{"activation": "tanh_gelu", "bias": "all", "beta1": 0.95, "lr_head": 0.00759}
Each number is 128 + 32 x the weight over the matrix's rms, rounded and kept within 0 to 255. Layers, rows and columns count from 0.

# layer 4 attention query, 64x64, rms 0.197, rows 0-31, columns 0-63
[[148 104 129 142  75 162 116 144  56  57  96 137 110 142 129 125 130 128  92  75  93 121 100 166 131 135 171 115 123 156 142 122 118 125 130  89 150 166 113 130 150 147  94 136 143 136 135  62 145 101 197  92  78 106  96 132 126 121  82 110 144 104 133  62]
 [142 142 112 130 110 124 141 112 153 131  95 107 139 100 130 149 132 148 128 182 124 132 130 125 170 133 124 134 115 128 187 138 137 124 126 117 139 187 173 139 158 122 129 126 110 103 178 159 162 119  90 171 129  99 155 129 150 190 177 126 211 156 146 119]
 [122 104 154 144  77  83 129  91 117 122 105 172 143 137 129 107 113 104 132  95 113 119 100 106 117 112 108 154 113 145 150 117 108 144 143 126 148  64 100 110  72  92  97 131 103 148 107 141  83 114 141  73 118  89 106 142  74 105  87  95 113  96 138 143]
 [134  76 142 140 117  94 111 120 110 111 159 121 137 156 115 152 134 129 107 120 155  92 141 118 132  98 134  91 112  59  94 126 115 116 123 118 142 134  80 116 111  94 138  81 154 120 101  79  84 117 119 146 117 113 140 135 124 111 118  96  74 114 167 133]
 [124 115  91 120 102  77  79 105 136 141 178  96 132 156 119 154 113 150 142 126 132 105 180 151 105 121 148  80  87 121 125  92 137 108 136  98 170 126  46 112  96 156 129 137 122 178 145  98 135 165  97 147 101 148  67 121 129 124  93 132 190 148  60 106]
 [111 186 121 159  67 114 134 144 167  54 120  70 116 172 162 156  80 132 167 173  99 145 142 145  59 134 151 156 112 147 149 112  75 129 113 128 149 135 111 142 132  94 119 140 170 101 127 136 126 158 154 158 160 163 165 111  99 131 135 145 143 158 112 139]
 [154 103  89 136 108 137 119  76  82 117  93 128 161  98  96 122 138 131 116 134  85 125  73 120 113  94 154 110 118 106 120 116 176 128  89 153 162 133 110 160 124 121 106 117 104 132 154 113 121 107 160 139  93 131  86 153 107 125  88 140 136 137 161 120]
 [126 114 141 156 133 135 125 117 132 132 167 139 181 153 120 194 143 139 155 155 162 152 145  84 171  84 120 154 168  99 163 106 130 166 126 113 165 103  68 108 113 167 101 106  91 106 144 154 110 161 112 117 134  90  71 176 161  80 104 133  71 100 111 162]
 [139 121 105 118 133 139 132 138 173 180  84 123  84 148 138 188 112 103 126 128 129 138 182 147 122 135  95 124 115 122 150 106 143 130 132 107 146  69 134  79 145 127 188  83 138 138 125  93 122 134 134  96 131 127 118 139 100 132 128 132  90 115 104  92]
 [149 150  97 105 132 134  87 122 119 151 129 151 126 132 118 125 100 127 106 167 105 119  99 140  74 127 128 141 136  95 138 110 133 103 126 127 130 112 132 125 105 124 143 110 122  93 111 159 151 110 157 107 153 111  80 168 172 108 106 155 105 106 145 161]
 [138 152 121  87 132 124 135  61 142  72 129  55 154  57 102 109 143 140 151  63 128  37 122  62  92 128  75 138 113 146  92  88 160 101  94  98 139 128 140 106  95  99  93 132 136 136  58 114 122 124  54 113 141  98 154 102 106 125 109  97 157 104 102 154]
 [ 96 122 162 147 103  85 186  84  79 142 108 123 126 149 155 156 148 100 112  62 120  82 113  88 127  76 127 135  96 131  96 130  91 115 101 151 123  93 209 189 114 141 111 124 136 129 172 174 112  92  72 159 123 156 141 142 109 163 129 139 164  81 109 161]
 [194 121 153 150 113 111 131 148 139 121  62 139 120 169 132  93 148  99 141 107 169 156 103 124  83  79 116 159 151 136 200 117  31 152  91 178 172 154 144 154 121 123 154 138 117 120 170 118 141  56 112 158 167 176 145  66 145 132  77 128  87 117 133 122]
 [105  82 136 114 137 125 116 109 155 146 140 136 164 142  97 109 135 134 149 177 144 172 164  75 126 248  88 130 134 174 118  86 136 168 133  98 128 125 145 111  97 143 155  83 135 119 113 139  84 100 128  74 123  97 108 128 161  85 157 158 127 151 111 139]
 [116 155 126 146 184 103 132 177 170 137  87 138 130 107 127 115 126 127 109 142 133 120 122 125 128 135 106 136 140 137 115 179 111 101 157 163 151 149 149 111 139 131 136 122 147 142 135 170 214 124 121 173  83 136 120 107 150 160 158 147 191 183 171  98]
 [131 132  78 186  77 117 140  77 147  57 115 114 135  76 161  51 133 135 128  97 114 124 111  76  99  68 123 130 100 135  80 108  88 118 104 132  79  56 109 190 101 147 135 127 115 124  90 113  86 130 172 116  75 160 150 140 139 123 104 117 144  94 126 138]
 [171 142 208 197 121 133 132 157 158 123 172 186 176 142 138 137 174 116 160 110 177  51 141 172 127 143 134  88 147 108 135  72 140 151 165 143  80 149 153 184 157 148 110 118  87 140 145 183 149 122 147  74 181 172 160 142 156 144 130 140 162 152 164 138]
 [159 137 184 191 104 156 159  90 192 179 176 165 108  86 170 143 132 153 118  73 180  97 126 147 122 134  95 144 167 130  79 154 132 140 124 190 123 181 145 183 130 129 127 154 173  81 140 154 115 100  90 155 174 178 139 113 175 138 129 130 160 120 176 204]
 [122 121 103 175 130 158 100 155 153 172  93 151 179 132 129 146 102 143 160 140 124 138 143 142 113 148 118 149 111 164 122 174  98 130 175 129 174 103  95 114 172 126  98 116 146 146 118  75 145 163 132 172 146 142 178 195 102 146 125 115 164 139 111 175]
 [222 146 207 155 122 124 144 164 165 169 157 106 183 119 196  71 146 109 156 153 148 101 154 125 149  90 170 156 160 138 218 128 167 182 137 169 168 131 111 149 144 169 150 178 143  82 106 137 125  99 114 176 149 148 153 139 145 140 114  97 137 209 104 182]
 [149 137 129 131 141  96 107 110 159 127 168 103 142 124 139 119 131 131 132  84 151 180 203 190 155 147 173 139 150 123 144  80 189 160 121 102 169  78 138 127 113 167 105 158 150 141 113 125 124 144 143 151 158 113 160 211 140  60 107 157 166 126 104 125]
 [149 161 124 139 101  88 164 105  93 179 163 128 140 179 160 145  76 125 135 119 135 115 107 142 165 104 112 116 158 144 136 133 144 147 172 139 159 144 114 147 124 139 135 163 122 143 101 153 115 137 153 155 155 171 170 160 138 150 164 151 131 125 143 113]
 [112 106 138  99 135 145 126 136 130 112 115 156 151 132 131 125 183  82 148 142 112 152  99 133 107 112 112  72 143 101  77 141 171  75 136 127 140 163 141 100 121 140 143  86  87 113 122 145  99  67 131 100 134  92 118 141 155  93 108  97 161  95 130  85]
 [143 140 151 171 182 154 152 114 115 170 134 122 172 129 122 131 208 118 162 101 169 116 131  87 135 140 132 172 139 139 128 135 112 156 106 172 156 106 153 147  95 142 135 117 134 101 156 106 157 117 139 186 155 145 145  91 134 135 157 100 140 121 115 135]
 [145 146 122 100 137  98 115 166  66 103 127 188 112 107 172 137 142 163 184  70 158 137 106 144 126 104 154 166 111 124 133 100 129 105 100 116 177 125 116 116  97 123 123 137 133 118 133 175 134 143 148 163 135 176 173  88 157 159 132  99 169 213 106 114]
 [ 78  78 119  38  65 165 112  94 145 129  95 139  42  86  59 135 131 152  99 155  97 116  83 157 102 122 151 124 118 132 116 168 113  95 140  98  90 121  95 103 158  98 126  77 175 160 108  72 171 139 173  61  79  40 100 134 131 136 130 120  82 137  87  72]
 [157 121 158 139 160  63 191 117 158 160 173 122 163 138 116 166 192 124 141 180 165 176 137 114 125 179 149 137 160 108 161  98  93 164 156 161 141 174 152 145 154 111 123 150 191 111 132 171 108 131 140 106 170 169 144 171 102 128 148 112 157 159 115 141]
 [119 131 192 159 142 131 154 102 111 140 139 207 211 124 153 156 144  93 177 140 140  88 110 123 128  87 144 122 152  93 158  93  82 127  77 151  87 151 144 164  93  82 178 140  26 150  83 189  94  92 140 108 102 146 180 173  89 139 126 108 107 158 135 151]
 [ 95 147 184 137 153 150 155 161 164 100  91 170  85 116 172  92 111 129 147  87 158 147  82 105 142 139 161  97 113  83 134 132 121 188 137 141  73 193 119 144 100 168 116 128 164 169 117 183 118 169 171 111 123 160 152 119 167 159 149 146 172 160 135 182]
 [107 116 101 106  80  74 137 145 118 102 119 142 146  90 137  86 197  68 116 111 122  99 147 115 160 128 112 139 140  69 153 143 146  79 113 118  91 137 173 198 122 159 160 101 132 135 139 115 124 115  73 107 150 129 147 102 120 125 107 123 120  88 148 112]
 [166 101 127 115 158 110 120 101 125 135  94 132 144 107 127 146 125 121 111 184 122 165 135 143  69 136 143 121 130 125 128 103 128 144 164 109 179 124  88 144 120  93  97 102 108 126 168  66 142  98 148 139 113 120 124  88 175 111 108 164  82  83 135 143]
 [126  76 125 116 142  62 104 117 149 112 161 101 144 107 122 131  81 126  90  85 103 168 148 106  36 121 144 186 130 125 168 118 148  99  83  75 143 137 104  43 105 116 124 133 139 149 129  40  90 139 164 103  66 100  99  88 131  73 104 151  96 130  95 112]]
# layer 4 attention key, 64x64, rms 0.19, rows 0-31, columns 0-63
[[106  79 127 135 130  69 141 134 142  83  72 132 108 154 131 134 150 165 140 138 123 165 125 132 107 100 186 118 146 111 158 171  84 146 101 140 117 108  77 124 107 133 107 147 190 145 200 109 131 169 202 121  82 138 111 150 116 115  97  95  90 146  96 124]
 [126 108 157 152 133 109 105 152 214 129 167  79 127 136 142 116  74 107 126 146 151 112  73 112 158  83 120 132  75 110 148 134 110 156  90 144 120 122 127 136 168 147 110 101 113 147  82 126 133 151  44 139 112 148 104 163 134 151 123 150 139 199 112 116]
 [137 120 153  98 131 122 176  85 108 158 105 167 171 151 109 143 157  79 105 137  99 102 150 119 114 122 157 122  95 162 132 118 112 175 126 142 126 128 138  98 110  89 139 137 154 135 137 121  86 130 190  75 119 108 135 164 112 102 123 125  74 109 190 166]
 [137 164 156 132 100 105 111  95 151 120 149 140 131 180 108 115 151  99 158 103 120 108 155 123 128 191 109 134 176 153 161 109 146 130 131 189 130 114 151 137 116 124 175  99  79 125 166 142 115 151 148 134 150 106 113 140 158 137  92 118 138 120 150 164]
 [170 127 124  95 133 120 153  98 173 114  84  84 136 165 102 142  68  85 121 148 111 126 106 142 116 134 124 104 146  74 135 101 136 170 139  81 104 186 118 108 131 142 103  73 104 167 226  75 140 103 176 142  79 100 102  63 156 115 138 147 145 163 155 116]
 [200 127 119 146 105 105 150 123 112 118  95 144 119 174 132 171 129 136 104 134 140 158 158 120  97 117 137 134 108 107 147 104 178  97 167 122 145 122 105  83 107 161  99 110 114  79 121  78 112 119  62 128  94 141 139 135 154 160 134 186 126 167 113 125]
 [118 111 135 121 142 101 147 138 172 169 103 119 121 131  96 142 150 154 156 146 105 153 123 188 131 123 160 164  96 164 192 132 121 160 114 110  86 171  95 158 112 151 143  87 147 151 177 137 133  87 136 130  87 110 165 184 125 149 108 144 126  92 133  92]
 [115 188 109 109  79 165 155  60 118 121 145 135 195  68 101 123  52 136 168 126  72 137  93 135 145 137 160 131 178 169 122 106 131 123  93 127 117 115 121 119 134 113 127 123 107  69 184 167  91 137 123 115 128  90 164 119 145 130 210 154 104  97 112 117]
 [103 139  97 118 130 140 116 141 167 148 137 119  93 104 174 146 111 152 138 171 124 102 162  99 143 143 105  58 150 108 131 140 140 122 116 117 128 106 140  93  73 112 160 116 107 119 124 173 142 135 142  98 138  98 123  64 149 136 115 153  82 131 110 117]
 [119 112 120 113 124 118 200 143 154 130 129 148 112  99  89 148 137 146 141 132 131 135 162 172 114 112 114  85 151 119  96 130 157 141 106 134 173 160 109 158 138 128 120 101 102 134 108 179 135 106 161 112 111 151 113 169 143 150 160 159 129  72 154 109]
 [101  95 134 165  83 110 189  73 116 167 173 111 118 104 115 131  94  95 139 127 110 118 121 129 120 188 120 157  85 134 106 105 155 104 131 114  91 176 127 144 115 124  92 171  68 115 106  85 110 140  69 144 113 132  98 125 144  92  87 170 179 130 101 120]
 [135 118 107 179 128 155  91 179  93 160 124 176 164 108 135 119 103 144  93 111 134 117  94 113 151 129 114 173  80 160 184 129 107 116 104 137 103 188 116 146 145 131 107 174 108 124 102 120 113 147 126 154 186 156 111 124 164 136 159  91 103 150 156 150]
 [166  87 127 165 100 160 126 119 139 143 111 130 117 137 166  84 155 132 150 104 139 139 157  55 122  43 116  93 139 123  97 105  57 110 122  95 146 179 118 163 132 141  88 187  96  55 102 202 101 105 108 144 186 154 159  99 136 176 110  81 107 146 141 235]
 [120 130 118  81  98 148 181  41  76 145 126 129 110  56 179 180 100  66 188 137 126 155  86  98 160 167  98 109 170 102 123  87 150 115 119 108  93 143 148 190 110  98 107  99 111 137 128 123 106 112  68 102 112 171 130 135 180 143 170 177 101 137 111  92]
 [140  81 173 154 101 153 128 175 110 115 121  78 124 149  98 135 129 108 111 138 145 162 127 133 112  99  75 128 116  77  94 128  84 136 108 164 152 108 147 150 102 155 127 108 122 162 102 118 159  90  65 110 123 104 128 125 139 133 104 114 107 156 177 180]
 [160  81 117 108  95 143 158 168  54 182  79 170 126 144 107 109 115  77 121 111 149 193 158 164  91 121 171 103  81 127 138  96  95  93 151 114  98 163 108 151 181 116 132 161 127 110 144 106 128 121 191 134 165 141 125 144 127 121 102 131 124 159 120  61]
 [121 108 123  92 120 111  89 152 102 125 119 199  77  90  88 130 161 115  92 149 126 108 103 122 116 108 114 134 110  92 140 102  81 194 147 158  98  94 182 139 140  75  89 147 102  97 148 125 124 183 185  89 110 167 120 142  68  95 147  72 130 155 123 113]
 [ 64 155 147 176  85 147  96 123 137 172 181 178 142  94 125  91 138 151  81  63 137 122  98 116 126 142  93 136 102 124 105 148 156 129 131 183 124 178 129 100 172  88 138 168 122  79 117 135 156 147 108  99 175 185 106 137 144 171  85  83 211 155 107 162]
 [153  90 103  94 131  74  99 133 147 133 108  87  88 198 127 126 137 153 123 150 175  98 173 154  90 124 130 113 101 108 101 172 134 191 181 156 176  94 141  39 147 137 138 146 167 142 178 108 142 126 117 116 149  78  98 129 107  72  79  63 121 112 161 105]
 [183  48 152 165  86  85 146 120 167 122 127 174 138 106 114  38 109 149 112  90 169  98  66 144 150 148 116 105 117 131  60 125 128  80 135 121 155  55 165 105 149  71 143 145 169  80  89 117 130 163 136 114 137 115 142 135  62 117  85  88 171 113 151 133]
 [139  95 113  68 178  94 158 133 152 142 145 113 127 114 123 155 104 126 171 125 102 126 135 218 116 102 142 105 175 137  96 141 176 160 102 109 142 143 143  94 113 120 153 152 124 117 125  62 113 109 194 145 112 102 101  99 173 130 161  98 155 115 126  64]
 [143 118  74 118  81  99 141 154 138 160 128 171  95 131 168  53 133  83  83  85 104 154 135 162 184 153 147 137 117 142 121 144  99  97  90 109 102  96 119  91 161 121 140 145 100 101  81 155 125 126 101 122 104 145 100  82  99 125 158  98 146 103 163 105]
 [104 136 169 140 166 194 166 150  76 137 120 146 171  78 154  99 151 142 167 108 142 126  99 125 128 168  85 143 145 122 117 115 113 131  71 165 130 143 131 167  86 133 126 125 104 128 141 135 135 110  97 123  84 120  89 160 169 132 112 190  97  71 119 109]
 [142  94 131 166 100 164 107 119 109 141 154 164 137 137  98 110 173 137 137 138 171 128  90 121 113 142 111 144 145 142 147 179 114 126 176  99 115 150  87 156 135 152 124 157 104 124 112 106 139 112 109 153 188 107 159  74 159 104 108  96 162 166 125 163]
 [162  84  88 190 133 136 197 175 143 155 158 128 107 122 117 112 163 143 124 123 127  78 111 169 102 123 183 109 161  95 114  91 124 140 190 107 140  77 108 151 172 118  97 136 162 142 116 108 170 147  96 122 154 182 136  81 145 107 129 109 121 139 156 150]
 [ 60 155 120  82 177 126 145  67 153 103 114 105  96 148 118 183 131 126 156 119 140 177 115 118  83 114 129  89 157 108 105 133 100  73 101 124 132  97 119 108  90 142 129  92 141 172 139 207  85 154 112 101 125  99  67 135 145  75 117 182 101 106 140  93]
 [126  90 172 184 148 137  78 103 170 121 144 153 112  96 179 105 106 113 121 151 152  64 117 153 139 156 129 164 122 108 112 116 137 133 181 116 149 117 157 123 161 168 198 117 153 116 128  88 102 132 120  83 181 135  90 168 108 141 166 161 137 147 158 138]
 [171 144  69 192 127 150 157 161 107 195  81 175 201 104 148 164 134 103  50 126 150  77  84 151 178 120 128 139 131 132 143  80  64 189 174 115  49 107 188 180 189 130 124 162  55  85 126 194  76 140 186  80 126 126 167 172 114 107 169  98  90 107 114 124]
 [155 179 168 137 127 118 131 170  96 156 180 131 165 104 101 150 143 104  92  70 161 103 153 148 118 117 134 150 129 113 119 108  81  51 131 145  95 142 133 162 165 107  64 159 158 119 152 123 112 106 100 106 132 183 111  85 129 179 145  92  82 130  86 118]
 [118 115 123 173 158 142  62 188 100 136  98 126 161 101 125 148 103 109 222 137 181 126 125  89 173 142 118 104  80 164 150 107 137 117 102 101  87  90 128 153 138 106 111 167 122  95 115 116 106 147 126 150 194 151  96 124 139 118 147 149 168 125 122 153]
 [145 200 108 114 106 143 181 108 131 110 155 137  80 110 112 114 114 122 182  89 120 157 115 141 103 116 118 105 106 184  63 153 132  79  72  89  94 211 136 158 120 189 104 132 163 130 117 169 142  82 121 139 115 142 100 130 148 155 136 145 111 110 142 150]
 [142 146 111 153 122 168 216 108 110  97 117 127  91 126 161 188  70 122 160 129 101 141 111 156 121 150 123  93 174 152  67  91 150 137 154 110  91 163  54 127 116 172 117 134 142 145 175 131  88 131 142 137 117 153 150 120 143 172  89 130 113 130 130 148]]
# layer 4 attention value, 64x64, rms 0.186, rows 0-20, columns 0-63
[[124 122 176  96 190 111 107 103 112 162 109 109 195  85 107 114 132 133 106 108 140 146 144  89 112 121 179 152 164 169  71 145 123 113 143 108 128 160 169 112 144 152 154 114  64 140 108 141 165 163 104 122 119 130 146 145 106 117 232  80 115 129 172 122]
 [111 140 123 106 143  53 134 158 135 143 141 112 172 161 192 133 170 103  80 128 149 173 136 166 192 166 113 122 140 103  85  63 157 155  64 125 113 164 134 102 127 127 190 131 112 127 133 125 139 183 101 117 111  99 160 177 162  82 126 112  89 170 113 163]
 [ 87 147 130  73 113 106 101 132 120 213 160 119 190 116 165 175 109 152 136 140 162 160 133 177 154 149 118 160 174 144 151 148 139 101 149  96 185 163 159 132 211  76 166 123 164 163 153 114 114 123 179 137 161 144 166 160 152 122 167 110 107 170 170 108]
 [150 134 165 136 107 125 121 120 120 144 181 100 167 156 162 158  96 120 138  80  67 124 126 104 140 134 130 149 166 149 177 158 132 137 151 140  93 107 193 137 123 159 101 180 170 166  84 147 127 160 140 165 175 145 114 125  96  61  93 122 202  64 137 106]
 [138 148 161 134  76 149  96 121 142 168 170  68 125 142 216 122 110 139 128 120 157  75 191 137 105 113 176 133 185 129 174 130 146 116 147 159 152 133 139  77 170 136 192 118 187 167 130 127 185 144 110  98 170 153 115 145 148  94 164 131 131 118 185 160]
 [168 119 106 150 137 105 111 152 181  86 123  60  65 166 102 160 130 103 122 132 137 129 177 102 127 111 121 120 130 153 148 105 148 181 220 123  92 161  89 220 114 174 122 134 138 134 102  99 155  95 133  44 129 163 153 140 128 122 132  86 126 104 134 141]
 [ 67 120 190 126  99  97 183 170 141 149  94 162  84  80 137  83 149 164 198 128  92 133 124  82 140 168 117 140 197 125 114 171 115 133  38 130 162 130 107 100 106 121 132 139 118 134 120 136 184  93 150 130 122  97 150  56 114 161  91  80 168  97 150 154]
 [126 124 146 125 138 173  51 102 129 133  99 123 146 165 161 162 167 125  76 165 162 130 195 118 176 123 171 144 137 160  79 126 122 139 118 114 124 132 122 134 150 133 105  79 103 163 157  93 123 199 102 103 142 172 141 106 147 109 131 153  82 171 119 161]
 [106 148 116 175 165  88 129  97 142 181  71 138 149 153 115 164 161 188 196 121 135 109 145 159  92 156  77 138 168 135 123 164 143 143 185 146 165 120 116 118 140 118 128 107 122 116 135  89 110  87 121 161 195 164 153 165 135 202 163 132 175  94 128 120]
 [124 107 143  96 122 146 120 167 106 151 183 167 114 142 140 144 125 178  99 125  79 120 143 134  97 144 201 157 151 113 143 114  98  97 113 131 130 132 166 189 129  78 109 114 110 153 153 136 103 151  80 101 117 109 127 136 114 108 139  82 157 117 117 101]
 [127 119 129 160 116 106 139 174  95 123 151 120 108  76 145 176 120 153 125 122 115  76 111 166 116  95 146 124  89 100 123 104 100 170 145 152 185 139 113 173 121  87 113  97 120 107 159 147 149 162 142 101  87 174  95  88 156 140 116  82 108  37 133 147]
 [129  80  74  87 131 197 109 141 147 129 145 126 128 136 164 124 110 154  92 135  87 176 148 108 183 100 141 165 130  87 116 142 134 160  86  99 131 129 120 116 210  58 141 100 157 174 117 151  57 153  86 147 126 118 142 130 126  98 177 161  77 130 174 136]
 [139 126 142 133  84 102 106 148 112 165 100 156 102 133 162 141 175 136 143 132 100  98 158 166 169 175 118 161 107 132 124 155 113 151 115 143 220  97  89  76 185 124  71 111 197 134 144 164 110 144 139 159 133 160 154 121 115 176 100 137 100 171 103 187]
 [119 107 163 104  91 123 128 192 173 139 111 152 115 149 186  95 134 124 155 118 171 148  87 163 113 126 156 129 170 155 151 193 150 161 114 141 132 137 143 122 132 164 146 116 108 105 122  87 115 114 184 143 183 170 103 141  85  81 173  79 136 137 106 158]
 [103 146 124 140 117 104 115  41  78 130 128 114 163 150 131 101 123  91 192 118  95 132 110 145 124  87  64 155 131 115  93 117 143 129 126 109 123 132 114 168 149 111  98 155 119 129 175 146 105  74  86 145 146  98  72  97 165 149  61 115 132 214 143  57]
 [152 169 141 151 103  76 158 170 121 127 162 106 123 160 110 127 136  84 157  77  80 124 106 111 179 121 107 110 178  62 161 128  90 130 171 173 208 111 140 132 108 101 152 153 167 111 110 121 127 131 157 101 175 140 120 101 134 215 138 148 143 103 141  95]
 [127 125 164 120 181 135 141  36 130 119 101 164 164 146 180  99 155  88 144 140 133 123 122 133 124 104  91 144 146  85  91 118 110 166 157 165 123  85  86 170  95 220 208 139 100 137  85 151  95 169 115 112 141 119 128 164 166 204 111 115 150 137 145 112]
 [150 185 113 126 113 181 145 119 181 141 111 121 108  97 132 110 182 157 164 115 144 151 119 178 137 107 129 193 148  97 129  85 134 136 134 146 116 118 137  82 131 169 122 182 161 110  75 132 155  85 159 153 169 147 132 121 102 100  74 120 177 112 133  55]
 [110 115 159 180 133 125  78 186 105 115 170 139 171  99 131 175  58  83 145 159 114  72  95  60 162 138 117 116 163  66 127 167  98  70  91 114 111 164 124  52 101  52 161 104 110 160 171 152 112 151 125 213 157 122 155  69 164 119 152 197 147  87 136 178]
 [153 132  96  96 159 174 133 168 180 146 185 145 145  97  80 155 177  94 140 171 150 122 157 125 193 148 162 120 136  82 112 128 136 114 133 115 115 111 155  76 166 101 112 144 150 123  88 134 125 170 135 161 164 121 163  64 172 202 188 156 133 129 155 157]
 [ 73 139 106 127 169 119 160 110  92 113  72 137 135 169  96  63 115  87 123 105 120  71 131  91 196 171  99 162 115 135  70 141 206 147 101  87 119 122 103  73 148 162 112 124 103 108 155 180  78  88 136 244 177 120 122 105 123 189 115 157 151 129 115  95]]
# layer 4 attention output (transposed), 64x64, rms 0.146, rows 0-19, columns 0-63
[[111 156  87 164 116 126 152  96 154  90 135 131 154 126 107 167  96 168 161  94  99 145 153  97 140 178  99 171 165 142 140 154 167  98 119 125 118 108  97  73  87 124  91 129 145 170 127  95  73 151 144 114 142 136 114 121 179 123 145 161 103 107 121 185]
 [113 120 129 181 136 132 149  64 125 157 138 153 172 150  90 141 142 142 122 127 115  98  98 123 172 110 141 144  97 107 123 133 152  97 169  93 120 130 178 198 123 107 128 183 116 154  94 115  83  96 123 153 144 102 128 132  65 119 158 126 140 120 170 196]
 [136 134 127 170 101 146 217  78 123 104 108 111 125 116  72 153 129  98 136 156  87 104  85 136 156 136 190 114 125 151 163 117 119 125 113 117 155 140 166 169 149 132 107 166 135 129 120 129 127  72 118 126 105 133 135 131 170 145 114 163 144  73 105 140]
 [121 156  95 185 185 134  98 173 116 112 120 102 136 150 137 156 111 185 133 133 144 155 142  78  92 113 111 156 148 112 114 118  96 114 105 172 146 169 111 146 126 163 138 141 105 143 142 136 177  76 116 182 131 131  94 116 110 111  91 161  71  83 106 118]
 [134 143  81 198 148 169 183 167  83 114 144 219 201 153 114 160 154  60 177 145 127 185  89 102 160  97 122 160  99 134 119 110  87 124  95  63  56 163 147 199 173 166 112 206  74  89 150 152 118 122  71 137 135 166 143 101 158 114 136 132 130 117  49 143]
 [ 94 176  93 115 155 159 108 146  84 141 157 170 165 101 168 103 137  95 193  99 157 192 120  80 126  93  97 117 137 123  67 160  98 152 122 126 107 112 126 103  70 106 174 182  81  75 157 197 123 139 107 172 129 108 114 138 181 109 103 136 129 128 114 142]
 [158  87  70 100 117 143  78 179 101 157 138 125 167 183 115 168 131 135 106 147  84 138 131 180 130 145 150 121  60 170 138  62  71 122 183  76 149 105  91 122 207 122 132 161 114 198 103  54 126 192 169 105  89 147 145 198  95  89 189 127 125 192  50  84]
 [114  92 146 145  80 105 171  87 105 122 183 162 173 110  85 124 165  92 107  88 151 109  96 107 135 122 117 126 133 114 137 100 155 131  97 105  82 153 137 143 100 115 130 162  83 145 102 108 102  83 104  88 124  81 127 128 169 154 138  95 159  88 166 151]
 [161 173 115  55 154  99 164 167  97 121 109 127 118 105 142 198  99  91 120 104 157 146  83 105 112 101 174 113  93 157 141 113 142 149 104 123 158 161 103 110 144  85  73 154  64  92 128  99 130 167 130 138 122 186 104 158 137 131 132 150 144 165 116 130]
 [125 127  78 120 136 128 140 102 169 187 151  74 167 132 120 106 132 165 162 126 157 112 152 121 134 189 103 140 169 126 116  98 131 114 130 106 120 181 108 133 108 191  93 143 183 155  99 159 120 138 112 139 127 115 113  86 162 171 163 178 133  94 142 151]
 [105 106 113 108 139 151 109 147 150 163 119 126 122  99 131 129 173 117 159 118 120 159 175 157  95 163 152 129 135 146 114 144 152  83 126 118  86 104 114 107 160 220 145 126 124 108 135 139 140 164 131 146 121  98 172 123 115 188 151 192 165 167 131  92]
 [153  91 153 139 102 108 197 112 129 166 127 181 120 135 127  74 139 113 113 122 138  79 100 137 118 143 144 104 149 106 131 108 106 112 119 119 112 141 140 148 104 158 131 125  71 146 113 123 124  70 128  58  97 139  64  92 146 175  99 130 111  75 120 124]
 [121 133 212  86 120 142 175 100 116 113 124 115 105  89 131 164 136  94 120 179  96 102  84 141 117 138 176 111 127 126 201  96 128 114  84  75 123 163 145 211 125 146 145 160  73 177 146  88 130  95 186  88  82 106 206 183 135 176 127 163 147 171 135 105]
 [ 69 187 114 105 108 132 160  81 104  71 114  72 144 132 123 141 137 141 158 169 103 172 153  86 136 144 119 130  63 160 123 104 177 109 120  98 131 171 170 109 119 142 128 110 106 141 144 110 114 125  92 163  93  91 140  83 171 161 163 200 128 109  65 141]
 [143 127 135 123 118 140 115 141 159 103  97 151  69 130 105 133  62 121  77  96 153 112  91 147 121 122 166 130 123 113 142 126  96 131 165 166 154 139 140  89 166  99 148 135 172  93 113 167 218 123 163 127 103 150 172 163 139 110 112 108 122 128 163 103]
 [130 116 111 128 149 134  79 110  60 137  90 136  68  98 147 128 117 116 130 162 167 155 123 122 122 101 132 148  88 186 135 147  81 102  93  96 134 105 109 143 188 120  94 128 102  81 149 114 144 168 169 148 155 143 108 160  97 124 123 140 119 119  90  71]
 [ 92 162 132 131 147 162  59 163 152 154 113 164  97 146 156  85  43 190  88  90 138 129 135 108 121 138 150 142 120 160 141 141 188  99 135  83 109 144 135  83 154  65  78 142 137 121 109 154 152 192 158 109 131 132 128 172  53 176 160 114 137 161 125 138]
 [150 146 111 100 121 110 167 128 127 106 150  91  74 217 144 169  59  90 184 197 158 146 158 152 152 107 105 106 128 129 130 121  76 151  90 162 151 136 133 124 124  86 149 133 103 129 170 149 145 122 105 142 125 144 156 158  91 117 133 162  95 156 189 157]
 [156  54 129 175 106 130 109 144 100 138  83 167 171 161 111 110 191 126 115  88 160 187 171 131 111 125 181 156  67 185 109 149 110 128 162 148 135 150 115 153 195 223 117 118 135 183 121  44 113 110 151 111 121 159 105 126  73  98 149  67 152 110  90  88]
 [120  97 190 134  84 150 143  74  50 103  98 161 110 158 125 147 150 151 179 144 143 142 167 176 162 140 137  77 140 171 116 156 150 117 126 155 145 105 129 126 133 165 163  79 114 189 167 137 115 108 131  61 107 142 124 165 106 112 127 160 132 112 130 113]]